Weights of a small transformer language model: width 384, RMSNorm before each block.
Each number is 128 + 32 x the weight over its row's rms, rounded and kept within 0 to 255. Layers, rows and columns count from 0. The size above them is the row's rms in percent of the matrix's.

# layer 7 MLP up, 1024x384, rms 0.0467, rows 138-159, columns 96-143
size [101 105 106 106  82  97 103  92 105 103 101  98 107  97 101 103 108 100 111  90 109  98]
[[124 162 178 148 113 143 125 131  87  79 123 167 137 131 139  98 142 156 128 167 120 123 121  99 134 109 126 122 137 146 181 139 146 141 139 170 142 165 143 141 198 165 127 135 101  99 167  61]
 [154 118 130 122 110 119 139 120 140 116  97 148  78 170 157 137 104 140  93 107 111  90 119 141 143 153 106 161 155 120 139 182 139 173 143  97 101 129 196 127  99 117 123  90 134 136  95 111]
 [112 114 127  50 151 143 164 118  77 147 145 117  99 135 154 179 119 176 110  54 162 161 153 155 138 104 146  92 104 123 144  91 134 117 112 140 145 141  78 134 154  65 153 137 117 145 167 130]
 [157 121  85 165 205  38 159 141 136 141 133 176 115 177 110 144 141 172 159 169 135  84  80 125 111  71 111 108 116 123 147 183 142 144 103 137 137 125 118 124 177 157 104 164 148 137 160 129]
 [144 161 165 147  96 138 143 118 138 133 162 110 157 133 195 101  95 161 208  68  58 105 124  77 150 174 143 137  72  87 127 126 118 130  91 101 120 150 117  88 102 108  99 119 123 120 147 159]
 [168 150 146 171 148 155 144 102 184 132 127 101 144  97 123 124 172 153  91  86 163 131  54  88 154 112 156 133 228 138 191  91 165 112 116 135  83 162 110 109 118 122  89 128  88 130  87 115]
 [222 130  94 144 111 119 142 152 130  77 145 111 135 131 107 133 152 132  68 114 196 120 115  45 103 175 104 130 125 163 111 145  75 168 140 107 135 165 123 177 131 105 128 135  73 132 132 107]
 [112 121  85 129  67  92 118 143  98  72 113 143 190 132 106  89 128 115 140 104 147 101 134 146  84 170 143 116  80  66  91 122 164 199 104  80 137  99 147 162 154 148 111 121 111 120 199 163]
 [124 167 165 110 117  48 132 167 116 134 161 126  56 163  89  94 139 151 111  48 143 147 140  96 127 173 176  88  88 175 115 155 119  82 130  58 110 108  65 120  92 112 179 155 139 132 105 106]
 [143 132  60 143  52 192 175 135 157 116 103 155 180  85 115 166 183 102 126 148 134 133 124 105 157 121 136 129 172 110 130  94 162  89 139  41 115 145 132 125 124 112 139  66 173 134  93 179]
 [ 94 171  91 140  62 151 124 125 211 178 116  63 145 103 150 132  71  74 110  88 104 112 162  94  98 148 160 125  75 119 193  87  88 109 135 155 131 116 125 112 119 115  98  84  89 124 137 135]
 [113 137 128 117 178 144 160  72  92 114 115  61 113 119 127  92 169  47 113 156 107 108 105  61 154 126  68 183 127 148 127  85 132 147  41 117  78 126  97 121 133 179 145 118  91 155 122 104]
 [167  95 186 132 101  30 154  88  93  98 120 102  86  98 169 162 113 149 164 145  93  92 145 145 118  76 124 122 153 154  93 148 153 171 126 173 165 157 123 130 146  85  95 159 148 156 141  51]
 [ 91  95 139 140 142 110 167 126  93 113 142 140 139 116  91 134 182 165 111 122  68 137 109 161 155 133 151 187 183  96 155 179 137 131 165 123 131  78 128 137  75 175 159 126 135 115 175 183]
 [ 99  87 111 175 114 122 147 120 102 112  94 181 139 138 154 154 135 140  98 150  88 170  86  90 141 169  81 148 136  98 152 142 103  93 157 122 127 148 210 165 155  92 121 187 128  84 119 104]
 [ 90 152 154 113 100 137 144 154 175 119 116 158 143 114 101 118 113  92 136  95 164 145 165 148 157 216 143 128 118 117 147 129 107  55  85 126 139 125 144 119  97 201 192 169 158  48 124  84]
 [ 88  84 143 106 181  78 119 167 114 151 170 154 107 135 129  90 128 115  78 143 153 119  71 102 132 118 188 106  91 167 164 140 134 131 128 115  85 112 175 104 186  95 118 135 116 154 221 116]
 [154 161 159 111 135 143  85 141 120 131 126  88 137  94 149 117 133 167  98  90 157 178 148 114 164  93 139 103  95 112 121 181 152 104 173 145 140 128  90 124 140 116 100 131 127  80 191  93]
 [142 119  79 102  85 117 106 129 115 103 125 111 103 119 193 117 153  97  88 138 142 155 126 125 151 104 134 105 125 138 121 180 139 164 147  93 144 153  92 171 115 180  83 124  82 152 141 176]
 [ 87 180 167 101 141  89 121 111 121 119 106 147 163 106 149 147 126 140 127 144 153 119 140 148  98 115 131  93 122 108 106 120 150 166 152 152 166  81 140  64 140 106 150 113 162 167 127 162]
 [175  33 110  77 170 167 149 107 115 154 157 129 124 134 185 117 133  59 130  95 110 125 133 170 115 105 109 122 137 169  55 126 142  83  57 114 172 126 150 161 123  91 140  84 142 140 145  97]
 [161 125 145 138 162  64 128  79 149 162  99  83 151  85 121 101  84 105 167 150 169  84 140 132 116 150 126 120 146 189 103 129 166 159 148 111  86 175 137  79 101 114 141 131 141 181 183 108]]
# layer 7 MLP down (transposed), 1024x384, rms 0.0455, rows 138-158, columns 96-143
size [102 103 103 105  77 100 106  93 106 102 101 101 105 102 104  99 109 103 107  93 107]
[[100 182  92 129 109 164 101 129 103 181 131 186 113 120 163 112 121  71 107 126 154 123 112 158 140 155 130 123 114  97 158 104 130 148  95 133  88 103 168 120 178 160  56 163 164 181  76 169]
 [159 123 166  75 127 174 141 161  64  71 154 102 175 106 128  84 152 144 136 134 149  69 150  81  92 117 130 145 153  95 109 152 101 107 167 109 120 117 182 132 133  64 110 124 158  80 133 106]
 [ 95 121  86 153 149  94 176 119 159 172 122 128 132 180 103 125  99  95 133  91 148 100  92 135 126 125 183 118 176 155 160 134  93 133  37  91 135 170 125 113 141 153 137 167 147 103 117 170]
 [128  79 121 111 146  64 115  77 111  51  71 120  94 141 134 159 128  96 156 170 128 122 128 156  97  82  56 119 115 141 168 131 116 129 104  95 179 103 122 130 154 139 159  71 153 154 159 124]
 [154 115  98 112  92 174 123 135 121  92 137 131  60 169 101 157 118 133  64  98 110 202 144 107 123 123 135 154 159 127 134  98 145 138 191  91 107 103 128 110 135 136 119 136 117 159  87  87]
 [123 169 134 145 112 158 143 154 146 170 115  91 129 124 126 204 158 165 161 118 114 123 189 136 158 102 127 116 194 128 112 117 119 140  79  93  98 135 122 143  77 127 155 134 154 153 131 154]
 [125 132 101 133 106 131 119 123 163 136 107 136 142 108 149 160 140 118 127 127 122 135 141 192 107 176 146 138 185 172 108 105 148 150 116 163 113 128 134 116 124  85  87 190  79 156 165 162]
 [ 56 170 163 136 112  91 123 128  68 158 145 166 141 117  76 125 108 187  84 183  82 171 139  97 124 107 142 154 103 113 132 118 182 187 115 159 116 206 125  91 135  74  85  96  87 165  81 110]
 [101 151 127 143 204  97 141  88 168 112  77 137 106 138 122 112 144 134 150 157 112 145  44 109  79 159 157 139 164 160 156  93  33  96 148 145 168 114 143  82 138 147 154 125 158  78 124 116]
 [150  95 172 132 149  74 154 147 183 123  91 132 137 162 106 150 138 153  71  96 111 208 116 139  82  79 147 125  80 136 186  96 171 146 139 167  88 133 152 119  89 151 132 150 122 155  82 135]
 [ 88 158 111 164 132 169 165  98 111 127 138 143 114 119 195 151 107  73 133 185 118 122 175  87 114 155 165 113  94 108 160  97 158 175 174 105 117 147  76 172 146 178 135 145  97 135  65 213]
 [141 134 135 135 126 166  93 125 123 136 170  77 182  82 125 113 132 138 144  88 115  83 177 128 125  96 161 148  98 135 154 105 154 185  96 123 163 122 104  94 154 146  93  72  88  99 130 155]
 [145  75 182 167 108  98 161 117 168 156  19 162 121 133 138 150 108 130  98 136 139 135 156  98 107  82 157 105 159 138 202 110 187 103 137 159  97 175 140 157 131 113 162 124  83 127 115 164]
 [ 98 132 162 119 134 145 148 102 141 159 186 125 101 124  86  92  92 115 115 138 121 148 123 175 142 147 184 136 183 107 152 144 153 161 187 184  84 145  94 134 146  93 122  86  88 151 130 203]
 [178 148 149 153 119 134 106 102  63  89 122 130 186 153 105 116 120 159 123 136 122 122 116 197 130 113 132 130 179 182 143 114 176 128 100 117 132 170 150 133  77  99  83  89 141 177 121  89]
 [162  61 120 205 155 108  91 157 139  70 108 133 110 189  86 149 133 198 116  92 156 126 146  92 111 120 115 123 164 140 143 149 133 158 129 122 203 138  96 125  76 113 160 207  87 122 174  81]
 [175 153 150 100 102  86 142  78 139 148 139  99  89 193 108 166 124 124  70  93 101 115 158 143 159 138  94 117  79  88 148 165 114 146 146  91 141 135 138 123 171 122 172  76 132 155 158  81]
 [ 97 111 178 146 145 146 108 114  93  81 112 144 164 110 159 146 186 189  90 114 112  67 119 105 156 156  87 162  74 103 137 106 179 140  92 112  83 118 100 139 154  81 161 129 132 172 117  52]
 [138 117  98 166 161 128 153 133 156 143 104  90 136 109 102 189  66 141 107  92 140 144 152 155 150  98 176  68 117 108  86 133 176 121 184 145  80 114  90  90 152  89 179 170 122 153 129 128]
 [103 107 154 207 126 134  89 114 100  81 125 101 146 144  92  81 111 186 113 149  86 137 158 167 130 141 156 157 186 138 125 157 146 105 107 124 131 185 132 176 136 138  72  83 111 131 133 204]
 [172  85  85 111 135  94 122 171 108 140  68 166 125 164 189 197 123  44 128 115 138 154 121 122 113 139 116  99 173 119 140 141 127  88 111  92 113 194  99 133  91  74 139  68 115 132 158 162]]
# layer 7 MLP gate, 1024x384, rms 0.0443, rows 139-159, columns 96-143
size [104 106 111  76 102  98  91 104 104  93 101 103 104 100 105 110 100 115  91 111 101]
[[118 190 107 113 141 168 151  72 119 113 149 142 139 149 106 130 138 132 143 149 130 136 109  91 137 130 103 211 179 107 144 178 105 140 162 135 105  91 133 143 131 140 161 123 106 125 127 106]
 [164 107 196 144 133 137 175 134 162 193 113 117 169 182  98 121 102 144 167 132 165 164 116 132 132  96 122 121 143 149  51 188 110 120 128 165 146  72  92 170  92 139 156 127 228 121 103 118]
 [ 95 117 137 144  98 115 173 144  86  67 158 166 104 119  55  84 123 149 133 131 143 128 150 147 129 141  67 203 140 111 159 108 158 173 117 103 118 108 131 165 123 151 111 130 135  98  45 115]
 [169 153 147 151 131 148  90 165 134  41 159 122 124 147 106  70 140 144 173 128 146 100 107 133 103 194 182  86 129 155 146 147  82 187 131 179 116 178 188  75 131 112 101 160  96 174 162 139]
 [104 126  69 120 160 104 134  92 135 130  80 171 117 140  62 107 141 100 161 184  92 131 121 158 198 124 165 142  83 155  56 109 176 113 117  99 167 124  88  95  81 148 108 147 139 123  97 118]
 [124 185 129  91 157 109 156 115  97 170 174 106 134 108 163 122 180  96 129 117 131 174 146  90  92 135 153 117 161 130  99 152 169 190 138 125  91 129 185 146 102 117 157 107 199 112 184 121]
 [153 120 130 140 171  98 107 169  94 169  86 120 132 105 170 146 180  77 123 127 160 116 134 128 165  91  88 140 100 133 117  69  89 149 192 154  96 154 113  89  94 103 119 135 152 144 138 185]
 [121 137 151  95  96 123  96 153 159 122 151  78  92 176 149 166  90 110 113 107  84  73 160 111  97 125 143 122 137 156 124  95 183 166 109 181 127 141  61 116  93 103 130 158 157 143 126 146]
 [118 116  93 165 120 154 209  62 149 131 153 164  69 158 122 102 158 119 102 143  96 109 166  73  90 102 124 150 141 116 134 113 187 106 121 154 111 163 158  88 144 103 146 156 135 151 124 123]
 [128 137  55 129  91 157  94 133 165 125 159 129 140  39 142 103 147 127 171 156 111  97 147  83 100 154 146 109 127 145 128 128 119 114 122  78 198 122 153 154 103 128  91  92 163 120 141 168]
 [133  77 113 114 123 145  95 126 153 140 168 176 190  98  99 131 106 121 156  52 123 133  80 107 131 129 119  93 153 138 160  91 143  81 140  63 159 139 128  99 105 107 176  76  78  37 134  94]
 [ 95 154  69 155 185 156 128 177  90  98 154 125 106 144 106 120  94 147 172 129 218 111 108  49 139 128 117 113 101 122  94 106  66 116 177 111 128 133 163 119 101 116  82 128  84  85  99 127]
 [122  75 121 109 139 155 141 192  95 127 134 150 183 185 112 139 185 103  99 120 188 181 124 106 112 186 162 151 173 121 125 139 153 115 128 146  99 129 150 153 112 113 153 146 133 173 152 159]
 [129 126 157 134 104 126  94  85  70 198 126  86 128 162 150 117 140 112 114 100 177 142  61  82 172 140 189 140 129 120 157  88 168 113  94 124  75  91  60  85 131 140 112 132  75 158 152 105]
 [104  91 166 139 126 143 154  44 140 117 149 160 144 192 149 148 122 119  76 140  73 114  94  94  98  82 137 148 131 115  86 121 110 106 144  66  99 136 132 162 157  73 136 120  87 130 105 171]
 [ 97 105  88 189 186 123 113 125 113 105 121  99  57 121 129 116  86 162 113 137 131 162 156 178 199 121 173 128 155 116 112 176 153 154  75 166 145 128 179 139 127 132 103 121  97 158 125 161]
 [154 125 149 150 139 128 104 164 162 136 147 147 153 178 188 127 184 126 130 138  69 136  95 168 138 128 129 116  99  97 142 137  77 116 136 103 151 140 106 152 146 141  68 126 172 116 146  85]
 [103 133 139 169 122 131 171 101 117 125 161  82 140 119 144 122 100 121 137 102 183 139 131 142  57  56 139 125 162 127 104 143 176  75 165 159 153 164 121 149 167 122  90  99 135 111 184 167]
 [ 87 134 112 143 143 178  83 132 128 148 151  69 128 138 174 151 168  60 126 105 118  96 121 131 169 139 126 157 142 133 122 176 118  99 121 186 154 153 103  98 113 131 155 159 118 134 112  99]
 [ 89 212 136 161 162  88 123  95 153 139 170 170 138 100  78 100 148 169 103 130 125 155 142  98 141 167 114 172 110 154 141 146 175 172 161  92  90 117 111 153 117 105  98 163 156 152  90 138]
 [154 161 122 147 137 122 138 139  98 161 105 119 195  83 141 138 134 106 146  98 142 154  82  54 109 130 192 144 100 155 125 183  90 122 178 177 150 137 114 113 143 149 142 170 128  92 152 118]]